Weights of a small transformer language model.
Size: 9 layers, width 256, 4 heads of 64, MLP 1536 squared ReLU.
Architecture: biases, exclusive self-attention.
Training: a variant of Adam for these matrices, 180M tokens, 10969 steps.
Each number is 128 + 32 x the weight over the matrix's rms, rounded and kept within 0 to 255. Layers, rows and columns count from 0.

# layer 5 MLP down, 256x1536, rms 0.0779, rows 207-255, columns 64-127
[[128 160 109 147 101 140  81 128 115 174 106  92 126 147 105 117 158 182 176  80 121 106 169 174 126  90 115 104 124 164  82 166 134 122 113 157 126  66 141  87 136 119 121 102  82 125 120 155 164 123 144  91 122  87 114 124 176 139 112 129 214 135 119 108]
 [146 101 151 128 190 153  83 123 115 160 142 121 141 146 173 138  47 165  88 128 199 107 158 129 170 135 169 158 178 178 118 111 207  83 107 147 142 164 139 174  79 102 160 151 173  97 160  51 120 128 158 192 109 103 168 140  97  70 149 120  77 157 140  75]
 [108 143 144 142 139 122 120 107 130 137 164 133 185  80 102 115 161  81 151 185 125 133 127 151 132 143 135 161 100 115 201 116  91  96 117 148 119  81 188 108 123  78 113 231 133  92 130  92 120 118  84 171 116  98 124 148 167 127 191  88 106 102 143 116]
 [ 62 153 139 127 148 103 155 130 149  83 122 173 147  69 133  86 102  75  94 104 112 170 154 139 112 100  93 157 129 152 130 121  78 123  84 190 124 154 111 121 141 142 116  85  63  86 118 148  61 136 112 157 179 179 122 132  66 160 180 118  94 160 178 125]
 [178 117 109 105 114  84  38  83 119 178 123 148  91 126 147 162 104 119 179  86 140 102 117 117 236 103 130 146 117 130 176 130 161 134 100 137 136 140 156 140 206  98 176 137 141 100 141 133 217 124 117 170 142 145 187 177 136 125  92 203 139 126 162 186]
 [161 135 141 112 148 110 170 150  70 104 116 107 123 156 111 101  96 123  96 147 111  85 153  96 124  50 158 102 123  98  85 112 163 110  74 100 150 124 106  99 136 105 137 160 102  46 115 134 124 125 133 128 110 138 117  68 149 135  66 159 116  95 101  82]
 [123 125 139 104 107 158 104 103 126 143 134 175 107 173 107  74  99  88 126 166  98 121 124  79 100 160 128 124 119 164  67 133 160 107 120 106 108  99 145 149 185 173 100 141 139 126 123 187 178 120 137 156 129  64 137 142 120 138 131  86 187 147 158 123]
 [107 107 107 134 155 201 111 171 144 124 134 153  81 112 142 119 102 174 102 116 171 108 142 141 133  97 131 172 130 196 144 157 167  90 113 125 126 155 110 161  69 108 156 135 178 188 152 158 128 142 146 147 136 106 121 124 112  94 113 152 106 121 187  58]
 [170 130  86 188  98  85 140 173  85 188 133  96 126 138 105 154  83 141 104 154  91 152 113 102 112 131 167  91  83 113 114 132 124  99 127 125 182 109  55 121 124 203 128 174  62 162  95 174 144 125 110 107 170  91  93 147 151 172 156 126 126 123 134 107]
 [114 170  81 125 122 157 119 122 125  83 130 127 196 137 130  99  87 160 183 211  88 121 136 144  76 152 175  94 132 107 149 140 123 114 138 138 112 108 142 188 137 139 134 145 140  64 124  91 144 122  61 112 160 116  67 174 135 107 128 113 108 149 113 109]
 [181 112 142 161 147 187 116  96 114 155 130 125 138 147 125 131  96 115  70 141 122  98 145 132 140  99 145 158 128 106  49 136 161 104 124  57 137 142 135 107 114  57 126 109 184 154 160 109 117 123 115 191 147  81 146  99 158 108  52 127 134 137 113 110]
 [ 79 124 134 126 179 150 137 123 107 125 105 134 107 200 142 158 129 109 151 140 160 135 133 169  96 178 173 181 143 123  75 168 183  87  78 104  95 128 154 138 153 140 131 174 152  80 134 138 157 121 118  87 124 184 145 175 187 166 166  83 140 175 138  92]
 [186 146 135 148 181 161 147 146 169 114 122 156 121 107 126 116  87 146  97 150 124  23 132 101 142 179 125  94 149 131  74 149 130 177 113  83 123 113 129 167 111 112 174 113 148  93 136 130 107 130 125 145 161 145 177  96 115  80 127  97 162 124 186 162]
 [ 97 173 196 153 107 152 118 127 146 160 119 151 182  97 113 165 163 120  91 105 118 105  85  81  99 107 116  95 122 184 143 130 106 108 118 121 161 106 116 133 153 167 157 109  88 128  87 133 161 136 150 123 130 159  99  57 114  87 108 139  94 171 121 107]
 [145 131 173 133 136 143 161 141 141 206 154 120 139 168  94 163  93 125 117 130 163 105  77  92 169 106  44 104 156 189 103 118 127 101 141 131 107 149  88 171  74  83  88 171 151 133 143  71 133 131 114 138 118  97 154 113 202  30 110 101  86 113  93 117]
 [120 166 128 140  96  59 147 148 153  99 139 153 187  82 113 155 124 137 117 122 130  96 121  97 110 101 109 171 130  92 137  73  97 178  99 152 109 115 112 161 130 163 130  63 105 132 101 104 125 126 133 161 141 128 101  99 103 110 154 118 140  88 134 151]
 [ 66  94 144 110  99  98  91 150 110 169  92 125 132 144 160 119 169 161 119 156 107 131  74  88 113 156 124  88 125 169 140 100 129  68  88 117 154  85 174 117 121 107 155 198  92 121 139 143 166 125  96 101 160 121 132 119 139 179 112 133 119 144 143 154]
 [163 129 127 113 130 175 123 142 150 134  99 159 115 152 170  97  67 173 101 152 140 121 125 125 164 138 139 166 154 167 116 112 127  86  66 164 120 133 101 118  74 177 150 133 121 115 182 102 133 136 115 134  88 181 123 147  94  70 120 150 132  79 169 144]
 [ 98 161  83 149 156 132 138 102 112 149 126 136  88 112  88 128 131  71 109 203 134 107  93 167 159 111 178 151  46 151 115 117 106 144 157 102  89  75  99  99 159 110 128 118 132 117 118 138  87 124 126  99  83 170 170 122 105  92 153  67 177 123 133 109]
 [ 99 158  99 112 155 146 136 138 108 134 175 107  98 154 145 134  64 129 139 158  96 106 162 177 155 110 147 131 103  63 109 116 138  88 124 171 133 192 113 152  88 104 135  97 129 107 137  72 149 130 129 105  79 122 175 223 166  87 151 135 106  81  91 128]
 [ 53 137 167 121 106 139 117 110 124 170 173 134 181 153 106  78 103 129 100 130 108 105 180 119  93 100  95 137 179 127 111 126 214  36 116  79 167 169 145 172 128  95 112 161 110  81 160  77 167 129 110 193  90 130 161 181 128  90 159 156 147 109 127 113]
 [116 152 127 151 115  99 112 154 145 130 104  62 162 203 116 122 100 153 180 100 115 101 103 149 108 178 116  70 114  98 175  98 159 115 153 146 105 139 129 110 183  83 108 140 146  96 127 111 172 121 102 135 204 152 159 117 134 108 116 113 151 129  96 150]
 [124 140 108 136 161 124 137 104 136 176 137 148 103 133 155 159 137 193 126 102 118 162 128 153 126 168 162 116 117 145 150  81  59 145 105 118 129 156  98 127 134  99 142 128 153 179 130 168 156 125 170 122 151 158 150 113 107  98  71 121 105  87  74 111]
 [121 112 201 154 167  90  63 171 140 128  96 134 168 134 158 104 119 124 164  73 139  84  74 133 150 141 149 112 121 188 185 169 108 179 141 135 144 131 186 150 142 148 227 160 157 137 133 135 164 123 135 144 126  89 156 121 131  45  72 174 131 129  91 168]
 [144 127 113 174 150  93  97 178  66 158 156 101 183 136 134 135 148 148 192 180 152  88 128 103 100  99 114 105 148 118  99  88 149 170 115 125 140 115 161 135 140 154 123 121 144 150 143 109 125 131  99 173 160 153 140 121 201 181 117 115 121 169  48 108]
 [137 106 140 124  69 134 113 164  78  94 151 111 126 147 119 105  44  79 147 102 136 123 181 137 114  76 166 143 148 190  59  79 170  80 113 144 151 151 148 138 107 116 175 117 100 127 132 123 150 139 103 122 113 141 170 125 105  94 109 209 126 121  98 124]
 [ 92 129  33 107 123  79  80 106 103 116 134 151 145 156 132  71 111 198 185 190 118 133 150  83 108 128 184 109 136 106 114  76 142  87 123 144 101 168 190 119 173 128  70 121 113 117  76 147 162 123 131  82 154 162 133 117  97 160 156 145 135 137 174 122]
 [127 102 106 139 141 144 123 154 165  59 143 131 167 121 135 150 154 108 102 113 159 193 167 132 157 143 115 137 134 156 107 166  88 127 132 171 103  50 164 150 106 171 184 131 104 105 141 197 107 130 163 131 128  77 104  92 125 178 126 116 133 171 217  86]
 [145 143  89 116 112 168 131  95 142 147 138  59 107 112 132 187  93  97 111 170 138 110 107 137 138 127 124 125 154 138  94 161 160 128 140 133 143 170 119 116 120 161 183 126 147 104  83 134 136 134 105  97 134 141 127  67 127 108 123 117 100 139  89 116]
 [167 149 107  91 127 109 175 132 109 110 176 223 145 124 107 160 168  91 154 153 149  59 134 111 155 104 165 112  64 133 140  74 112  99 144 112 167  92  91 148 127 163 156 124 101 170  94 145 111 130 100 166 182 191 106 149 160 146 112 106  83 121 135 126]
 [ 88 176 102 121 142 193  77  60  99 140 134 124  63 138 132 119  97 112  89 127 192 155 111 130 147 144 149 179  88 217  75 151 117 133 113 120 132  82 164 153 145 114 157 173 150 110 187 128 169 131 164 101 155 124 138 144 157  84 138 104 163  95 110 172]
 [122 180 138 100 147 137 114 104 157 139 185 154 119  94 124 114 165 124 119 158 138 180 126 146 158 150 109 182 132 131 139 183 110 145 184  98 161 116 113  84 123 107 115 120 131 174 139 144  62 132 142  67 108 126 106 184 121 139  72 128  88 125 151 122]
 [ 95  65 145  83  93  98 127 126 111 174 151 125 165  80 143 143 167 134 131  81 133 138 149 116 175 130 108  94 125 159 102 110 153 115 199 145 135 160 150 104 133 147 109  80  88 161  91 114  97 135 107 151 115 143 161  86 126 127 114 123 147 179 160 133]
 [177  95  99 130  98 109 156  94  72  89 131 177 126 135 119 179  96 121  91 115 165 131  98 140 160 148 107 123 133 104  85 116 181 113 152 214  93 136  85  69  87 119 172 111 116 152 113  69 114 127 178 101 166 129 128  83 177  95 118 116  51 129  84 130]
 [ 53 110 155 154 124 108 158  90  66 167 130 125 155 191 146 142 147 105 147 179 100 130 128 141  89  88 119 138 167 116 117  97 104 104 118 107  66 122  57  53 122 166 126 150 112 145  78  53 214 131 117 143 144 166 157 138 126 114 118  76  94 106  45 139]
 [119 125 147 142 141 100 175 182 132 122 126 136 145 123 110 110 131 167 146 156 112 133 202 150 145 135 131 120 139 149 158 185 106 129 118 167  92 107 193 163 143 129 125 105  81  68 127 134 192 137 121  49 179 115 110 105 138 100 119 200 113  84 179 143]
 [145 138 104 183 111 173 145  85 105  92 117 113  30 162 101 111 149 114 170 136 112 129 119 105  90 140 156  79 149 175  72 140 116 144  93 103 132 109 100 130 160 150 143 163 114 116 134 186 125 133  83  79 117  91 101 101 149 157  65 161 119 111 140 164]
 [109 140 150 179 110 142 118 153 154  97  73  95 175  73 107 107 107  79 126 139 108 124 122 102  93 160 100 133 165 139 122 119 113 121 131 115  93 134 160  77 126 100 149  90 101 120 114 121  66 127 145 123 129  99 161 116  70  75  93 165 118 154 131 158]
 [140 140  94 108 100 136 103  93 120 172 132  87 102 182  98 101 121 157  74 104 129 148 148  96 118 172 149 109 148 152  91 146 144 142 102 148  92 161 136 159 116 140 140 175 123 148 116  95 168 133  84 173 132 140 105 195 172  85  78 164 135  88 120 131]
 [ 75 125 103 122 184 157 100 113 151 146 189 162 123 191 139  98 164 108 163 112 122 151 184 176 158 125 161  85 194 176 184 152  96 106  90  88 121  49 147 181 143 142 115 137 141 105 197 220 144 129 138 141 174 147 105 189 163 210 148 131 120 168 170 213]
 [146 120 102 130 120 125  69 126 217 135 113 143 137 108 105 158  97 112 134  65 139 116 156 148 118  78 123 161 169  92 137 151 109 104 165 182 141 127 123 118  90 152 110 103 121 107 140 146 127 129 191 117  60 162 155  89  83  90 127 104 177 117 146 154]
 [121 108 151 114 152 137 139  86 132 109 152  44 170 122 108 124 100 179 124 148 126 134 161 162 129 107 143 164 169 193 165 125 132 129 144 123 116 119 135 168 185 127 174 122 109 129  73  78 124 132 172  83 143 141 108 104  77 124 112 131 146 164 129  97]
 [106 134  92 125  90 125 120 136 176 117 114 147 104 116 143  93 170  81 143 126  97  90 111 134 159  74 117 131 100 143  98 125 110 103 102 153 133 170 138  88 128  57 167 223 131 110 107 153 165 117  85 138 199  73 144 142 164 147 110 147 118 167 160 147]
 [115  49 118 115  91 140  92 154 138 131 117 154 135 125 125 115 135 129 137 133 112 107 156 159 133 132 138 151  77  65 115 121 146  88 123 110 131 189 146 139 130 154 126 139 155 108  77 116 114 130  95 150 122  70 128 138 138 140 199 155 126  84  88 111]
 [151 100 111  91 151 130 104 149 164 102 158 134 148 102 147 102 119 141  74 107 134 130 104 161 122 197 128 159 132 168 120 139 127 136 148 139  99 141  77  93 124 131  98  90 121 181 112 118 117 127 126 126 130 117 125 206 124 140 118 104  81  73  87 142]
 [138  91  62 122 143 121 156 105  67  94 157  94 143 168 131 182 133 144 188 165 115  79 171  99 122  52 159  71 193  77 111 130 142  95 100 116 103 110 112 138 123 143 129 139 151  60  97 100 172 131 143 192  75 151 130 187 152 105 124 106 119 151 149 137]
 [131  92  27 172 154 114 135 175 126 114 110 129 163 120 125 119  91 161 153 138 160 108 164  86  88  65 100 127 144  10 151  95 151 109 131  86 108 170 125 144 144  54 169 171 152 159 103 148 183 134 112 201 148 106 127 134 133 125 168  79  99 149 162 176]
 [159 150 132 138 147 133 148 148 173 157 142 181 141  90 155 167 155  92  89 114 122 109  73 103 145 128 124 108 150 132 124 178 100 106  87 128 126 118 131 126 125 151  74 146 101 107 138 120 134 119 106 118 117 122  73 177 118 118  83 148 154  90 122 146]
 [146 207 131 119 126 161 126  94 143 134 131 120 101 136 130 138 188  98 121 109 161 108 132 163 161  92 141 130 149 101 153 152 143 152  93 116 194 178 203  98  93 155 147 121 137 112 108  59 135 126 122 128  69 124 104 156 120  74 172 120 133 155  85 128]]